config.toml
n_layer = 13
d_model = 64
n_head = 2
n_kv_head = 1
head_dim = 32
d_mlp = 320
vocab_size = 2048
activation = "swiglu"
norm = "rmsnorm"
norm_place = "pre"
norm_eps = 1e-05
positions = "rope"
rope_base = 10000.0
rope_fraction = 1.0
qk_norm = true
attn_scale = 0.388
bias = "qkv"
tie_embeddings = true
parallel_block = false
extras = ["capped logits"]
init = "uniform"
init_std_qkv = 0.0602
init_std_o = 0.0602
init_std_up = 0.0602
init_std_down = 0.0
optimizer = "muon_variant"
lr = 0.00391
lr_mult_up = 1.33
beta1 = 0.95
lr_head = 0.0128
warmup_steps = 26
schedule = "wsd"
decay_fraction = 1.0
decay_shape = "linear"
final_lr_fraction = 0.05
batch_tokens = 8192
seq_len = 512
doc_mask = true
train_tokens = 96120000
steps = 11734
dataset = "wikipedia_en"
Each number is 500 + 40 x the weight over its row's rms, rounded and kept within 0 to 999. Layers, rows and columns count from 0. Numbers have three digits each. The size before them is the row's rms in percent of the matrix's.

# down: layer 10 MLP down (transposed), 320x64, rms 0.203, rows 277-307, columns 0-63
# gate: layer 10 MLP gate, 320x64, rms 0.267, rows 278-308, columns 0-63
# up: layer 10 MLP up, 320x64, rms 0.277, rows 278-308, columns 0-63
down277 118:408526550497469502430489537479516475499522507466486520561551450531538492567508488554524500519449506441489530554569443538484500483534557478495496462500473461498503377527470514536452478518467406
gate278 102:501545561487524485552478464475543497481465492550515552477502550463502500515531407503499442500491546463397506513487525531532520533453498559516424537536496487519460530485550620438494560446501519
up278 101:464478468490475564508435484574517557494494499509500488522373454533573521506474542537533495513482491547518565466503549486503472510483547496471426413430503480517466518582504516554496534548529482
down278 105:507494440522504456474478507470504527500444503492484510397472553517515420466457494542525476474535504498469490502486551468488511537478447464485493531588479595535446546447469499473595541590475469
gate279 086:507492413501541506510507512535476520478517485458498448504522491550450533476606498506583568539467492524558502440443538507452559487538536498492472531492511509528542463609484541537517568468548460
up279 091:521530477584474482529542485507533574533531529460497513541439441417544459566489585535519535521479505576496489496435485462518420489556552487500477453466501425456515491487479454487512520541493457
down279 092:499561535465488470461465542531448525496551492596543525490486509522516556556529481469478451493503514541525534385558437484475561521510438503493532536475504461555446429509458474565532534494521539
gate280 103:428507488547441555508521415419506470583524453565502545559504516475512482544466569441532482536566438479458506531501472507500476574542498528465484463505486499580532505548520493485526528536473510
up280 102:498430496450520497485486456462443538560443456445464419582467476528513454470489462545512503498452446505483542533457525498505509524543506492547476578483500507554478497498479526552529562401436457
down280 102:539547504474480489491552431504527455576426465531427480478539484545495482535562439472483450526579536453528507513522491511488522581482525449463436488457484529472514488477495478436423437540541506
gate281 107:455482502429560482472525492482494470508480493486586495443493580442410558494587477496501591526420530553511534511528421440499520496504472494547491504494466460547510480545503464513464499490545479
up281 104:562509575549395535543500491510521519480558496514496466484458490469453471495462449508496550546525522466555566475547457468492495488460455511540439513484417508532533445491477546456558503415550477
down281 106:565546507524446432430451482550556558448476492508506510471496450451464437456494497526464518523533555473519533572478582463523453442522479438500438550553504487485483540496516513565463514537470470
gate282 101:502554551460482436537555480465483509439444565472526508500492552513453494544543500544544463530510547458531509478525486501612480491473466416460484491559498539529519483503405502505513473546518413
up282 096:537502480498491513474597427389499559487445486491488516478505573516494442455455459460498488527496513516531456531465505498526457499438491430477497467511515554434444516529423516432551548536492505
down282 098:494484452481558502536459574538489470475486429355562475460488511561531475508547538490513468519530485534505525534546491485479496559510490524511545495459499496539416490530437472506471429441497547
gate283 097:565460430446531477501492565499460548465470480559536534516525534466482520486560520511532563484554460488486479530423515466524552551494460553487497579496490479513570487487532449428450440537536443
up283 108:425556492485451557577519437537465467474528452448556504559458539493454477516564448535450489492500544521463485429510513457528426513509491416457483494545517514454524463520469496507500438455477452
down283 109:483471489433508483547418500503441496458556474528522529521421515511485523436587469519529560538520506501486524461435521472555545570477443485469502512501530450531471479581480527540601514499468512
gate284 111:548475473490430460472515435511493465448467545480481580510519552549485588478534502556470488485519469519526441493491507468619513463508504487502590535467486451536528501443495506509453465511563436
up284 109:492525455491505510465522527523507491479491482509470513467533421505546455532612510544538530501511493463433520507480513549490599402493453520549519605418500479481472521517469483502557505472544455
down284 110:483375542478469475591505429513480527446469511452515556503447510484527495412510543543427510553514439502531503470503505421531489493482533462484552529497485503529467471458461425479493484461525510
gate285 099:535454416459525533464448552521556514477524525430523529552505444452486505480453436491484506520433569501560469482520429489548483507425519477487533564510461483454464494483468448485470547443491436
up285 103:419490499534523512416535452561515487558495502464426464540451523464450506492478537514410512473513500500473457527489439450552540482468438588473517511507505514507471529522553457441493571489564496
down285 106:566537434437435462532395491465495499464512496460537449526568547522559495540514513562476490481470497495511488503510530487454427461542553505526558502467426521499488488521414505471527500563452531
gate286 093:444473510552401432490476450477440482493501487538488528406481521533588518498468441565468563483449544456539505552472469513526521469485452491490492506462535545566572505501545550513467495509479488
up286 104:476495455507511528508488500526535480479578451522429483499564464510443522517502497446451466546535498609420499493520453475472455454474498596503473505526436519493517475485537573458476588507473531
down286 109:571501446517529514506521513524502506541522532448431467512546497545513514530514516558552479502520503515522420496486395469451525440478541531448550432538452503445519500499539513552554480580530421
gate287 107:514471527457547535547498481508472479448460475537478519454592511412491500528497585500440436538477471506497401572527472544477509475489541522463508417451495451451477464468488498491544452466511466
up287 109:464497517510471543501461591502555449498487450515518544473505458454549531436517589522458575510558507485539553480452467528480459486529445540529501536575547489452490537564545432472491463496480537
down287 110:430441536559507495510498507481478459454446531538518590491482537523470425593486570468517490499509482483497455556547439561488466480501467525493490475574601476493515511484505509537570526510477452
gate288 099:481549503465552466496514448473442533493454461472470507470540450534505492502539568483447528502410551477512545468495498422512601482548541541525555501484506432579430527509547502451512489540527496
up288 106:429481523477535462505441517411494563529533534543566511522444479480477376521527538515531531550483463501528438427535458475546472457503522481503507481521547541492492530546477547488519507513444571
down288 104:457433492501463495529418507465461473461514561439516641542483558559571515479474506466476516501512439546473495445524501485466496525454497463497562498501554518519506437492500573516469457477500480
gate289 104:544500481502461560467479490492499567531514570484549568511507569511528585495452458529560548535439505508456402475538516602491449503541507512473488537559538491482521493486503566491537498471493447
up289 118:506490509510458512456506482507570456480534504528469524519515435524498527504508563422510403488563479474555473528487444485536513537414535495476447401576446501532496479430542502541446489469523511
down289 115:505523515508476500435542427539506433514479487470507507503533456449507502488507547445530410488478481499456535550488454540515525582491443519471510542490547512451505555552556452476418443554551571
gate290 109:499495521474524538489522497526528406492494419456509430475478542440464514525547549537440494567426444503515504466477503521521557489432535524473437477513535519553489563579439544493551461485527507
up290 108:498571598510505462504499554493470469491552472514551450487554511448460549416451492501479506571427492514539559491520514508498565488495521504421491495503477451459493559500502442532565560566492494
down290 108:493515514476489467498604478501492532553461498572501528527439537519557533512500555503448511514542479465487536482571467471510565467509460421478455544530549456494420566523471482583512478547511557
gate291 098:457466491497464590563497524452487522538487531488562505497480437430442432461520437560458509532518527467495487485482485481497489572548514440447494568503524479492454473480507451422546555569499530
up291 090:473601436508486474432483501496532507561474478476506457484515458527527542509539570467462478534489444600487452492501529531479484441431518537535542508460542446535514398473502490541503448510528459
down291 094:505550497514517588494521476517533493538515443455528567533518503513467440430536451463521484579482475414473519479521453471524592479520546490480502513514446552510492498473437541498554565583533504
gate292 103:478566484465529504434490487492479481457570562493441514559523498475448488449472504524454539495497520494574457526491498509510485461501589487462481450637545446466518480509458520487574510473524453
up292 088:521502537458543452478494474480493445500525532425549586478535534466571462486440591544445507439525490467411510524507481487549459534457476466561522512511499530468498445473554446484519477446521532
down292 094:528611530549557534530530504529527517497529528440495402521496458510461543525535479479516482563509478498547585502537530394553479513493520483444537497504540460496476508469481571489499491554533558
gate293 099:464441500467499408483486499506604454478597493502463473541507395493517439528463542513505510553566485519502499495498484502500591511517493525508516463473404480465525476538561511479525469520459503
up293 104:542504521444497524511517556499535550603464533532538502516490528422480550463496559469503489495512487525490482473516528541466517462529451517479524482493437532584534419439548482511443406437517449
down293 105:485526464569470484511500453490510517476432519543390527532517520490494544580507457484551477555503470510510449477545510488444582531493454567556502523553522525442490477518396530494454489546496527
gate294 101:441488499430527549521523458528516599486498488528528519514471490487537465520447438504515551547440573576481492509551506438509506486478442475436519480478539442502505517494378513534483526495435491
up294 090:519551509487523478470518515450549513539497459487487524433450525453444509490416485400501483477494478447489477449472382465460513532482507481535441413544495547478460498533555443472536512516543504
down294 097:487442506467481548437535487536544515464499589465520459535494559524514545531543492537535503489470557599500484547579535536511514547532482452455536567452520445505507491499560544539472498475521418
gate295 093:523542529475437498523506506496526465551460502621487442480479520463531467529431592463490532521541513470494490534462556480556559508546550481419523530494556491454528503521505574483516446448481531
up295 094:564526563563475497528533502548486469504470473632442520476531525506499520451452516467545549470494536471490543570483553512501462430493545485402509520462450529509513457471519502558477464453488524
down295 091:543463571516529494451426513472480467530523506529468506500536499567513497434489403504539576539463547481453518553512499532454449458475462501443491552470454569501497495478506446566449501480547433
gate296 101:519530469504489476535508424494454536567409482549471527461569545554504558525555546484487509551544474515447495465455481480457502510554479487550443377549510469508503533479497491448470466509464464
up296 101:483543546540498463481499508524495596544543481443495490522431482495555505411495480570445453535485503509489522428438444521450471503515542538507501505504505413522518471583501469512459454467432458
down296 100:501540494480502473498428521485520468467439480500489509496465477459446527571491491422508437518432494503485512465455427474521533562437522510461483495539490462437555563439501495549498421483530397
gate297 112:600442475455500491476472428535444464507497451515482506421472599455529551474465522505538503532493602483513485495504523480420559512486522461460495505487510491524545491510462467511478488464458406
up297 112:574512403586488507456595496561559570502499484517509445462552443482496506452431569491495478491526460531526512555460483460495479511485513503486516451523448516519472515444544482512510549494565534
down297 104:499494449502464452580574571520473484459452508524509487570480469516490469559473528488489540505520576597474530536483477477523452509520489489518502504505474401510438504511506494474524534554608558
gate298 102:471430518490506558484461561515491548557517529523556571546377536432493521533483476498501491508479558477499522580449528474523525492455517531523549456491478510560521478453501506438539457493449436
up298 110:432547452531538584504467535466554529460570445504525537544484507538450492601481549497515503503454522487565526538439504521566449546487474500494498475534454545490496521420465499544447472484538470
down298 101:550482495508520519475480476522489502442570487598478499554453499545478508502435504462448447541520433512451520551485483542523520479527528527500533463564557530551476522534464517584426446528469583
gate299 100:419481453493521507538442522568506449440507471510511549465445532503511537547510485478455542461492501519510630484589574505496560527462516535489500469525427532435464501502508488482461456485484464
up299 102:432482433490461449569520436598496491544499429479542530471446480484528492529473465561520536466490470456472493591544485557519539491535488469469463506486446576493471492467530488464543485468566483
down299 098:459515539559510473494544471484455515482559575549426474512561486478548576553442530462468456529531487434527504482461521523546452523547581535483553502567480470457492513471474499548430517526490542
gate300 106:519522450494528544492528504514446455564503533503492463497470523554568484542482459551518556503512550469532479529454438512419522485556475465572595544457480487441406478530482521566470475504474475
up300 097:553447449517523491463440498479548452531529546502564556545473459511511494531511490498495474519570460564464485436436499491491510539479515544517478463547563541540432497528479521522543528420580584
down300 093:476424539497490534511516468449504580467427479533438480530450437405529499447505500530480469534512521504434461494547523554569482463505534502529479502431460545572491578523506492489544551498505534
gate301 101:511465502476440498515510487533482433561496496505533519474488569496549420517472514578505451518548482495438434500499552468440528556449432510507547470490517545412514516408552486510449449500501533
up301 103:487547557555474513560515527469532554538502566478506536485506494557495565446521490495466470545564473446495437497412516475436564461503556509530478541570499452543501433510507526474515558531560469
down301 098:487522506484510583510528449563495453440540444454533476514460412481521531478524476522481443579524515445523508562459466443552546480528534522522488563511511470565484598526532501560480470502525504
gate302 098:473520455425451414464476509488537541477458486531461468502603484518517459560511411505436495540469528486496558465490468533432505577489530445456464488502487500486563562466516504506545473464527531
up302 108:528404536488518535504461528515453538524493459522592550547447520461463567499533507554570499454483478552436529516507531512483533469484562559477472515567540497558456500517416485470467477457469496
down302 106:461553522478450513491508485500559521485463585519479478577570536512552392515455495452461478573509475488515511538467517472472451524550413495571483501452474466486549524509555453505483525509467449
gate303 102:460502530417555479488482546561594410511525507495458496499450518505532555506520526463503516497398544479488511523545464525494539583511608524470509505517492557530498466447489520527514505481458451
up303 103:509489453506448516536515487507479550482467448483505501477538500531442362414472458524523490438508486490400477460437493458545468494492477484533494565473507449510497574530433497477483530560492487
down303 104:562491486511487476482566507474500455542535493485479483505483464454475579489481530494498469447493476531542520464376450468454451491541569461532475454530565519558450525459555443470456418500484479
gate304 085:494559508489485404535511472444566467537504463471520530491459487461535515555474481430490463513546478530581490475480525494576525548452485476450594461430453537529483483532468505484539495509453576
up304 081:544497406535571504509414484525420448458513505545535513473486536531523481551495555506487503484468426523411534474562516484485508517550446466492459526541519480539536550494464528500481498584562527
down304 088:515530636460464559496482425470566454521468489493437504485473483492520502453471457512530449478480500480537539515491428493485459489520475524485515476429529481484489458499466515501543490496465359
gate305 094:507456483475463542480491562522486482519468566533529492449466632487520490538476534456494461491482514546486545484491605545528551572541467475517483485532450499510495521533528534491476414550534569
up305 103:513492437544459590539481525461463466504473434438549424503520510508511478549557550511507527529591480536425463454440462457500450457484422526475487485514528548527456481506496574480496507489521475
down305 103:546423465472450577520520526479486530458493491498530452501487560533542461491549507439499517556521544537473422493462616497544509510491487477556483514579473535520537509513492475477550516578445551
gate306 103:453447557516447492559494494557518485492477477506475534496427521479585476550493518486520442496543487453525571524541461550463576509411507544464519506431545449554451504544513483506526465534462446
up306 103:440556536499509533534512517435456500553458525524507466506399521482520530484476440502517404554457454425567488540504481520510489545497464560531530556480546528485464513585497503573495466506530466
down306 105:437547520461407445497498483507519515446447442535500530440459472465510508553493468517548439508459492471529526461503479493521527487414494415556485543491562421537545445470500479499483532464508571
gate307 100:507488440498525465486488498489499488528509434561507501498515442463433474472486504570443487570566457498447466450462564495522485566485572513569535491460499581508524450543543510418497445503550483
up307 103:480532481472527445524532530488528536404500565532512405554577464508508458487495529516477431438553507501458426485457514544525485443551516479563485479510524459522469559454502494451545469485545460
down307 099:514466471534532456498483452523474500477529511455532558549524497483508476486537515543463471465507470469548481420551398536551544499470451498563531470518479523512433474588480538547409552504466563
gate308 090:474547479498474532444426549512536476511460473610517533514534504462504516549503508501407491516528510515521464556477513533455493441411479528556486444429511533534431548536482473529495510550541557
up308 099:582464531419501505515510531509488471547578556591503473451472521464551523504449499486452549535541522393491536471520545466522510484516533460498449520511428507505575498524530514486567500533533461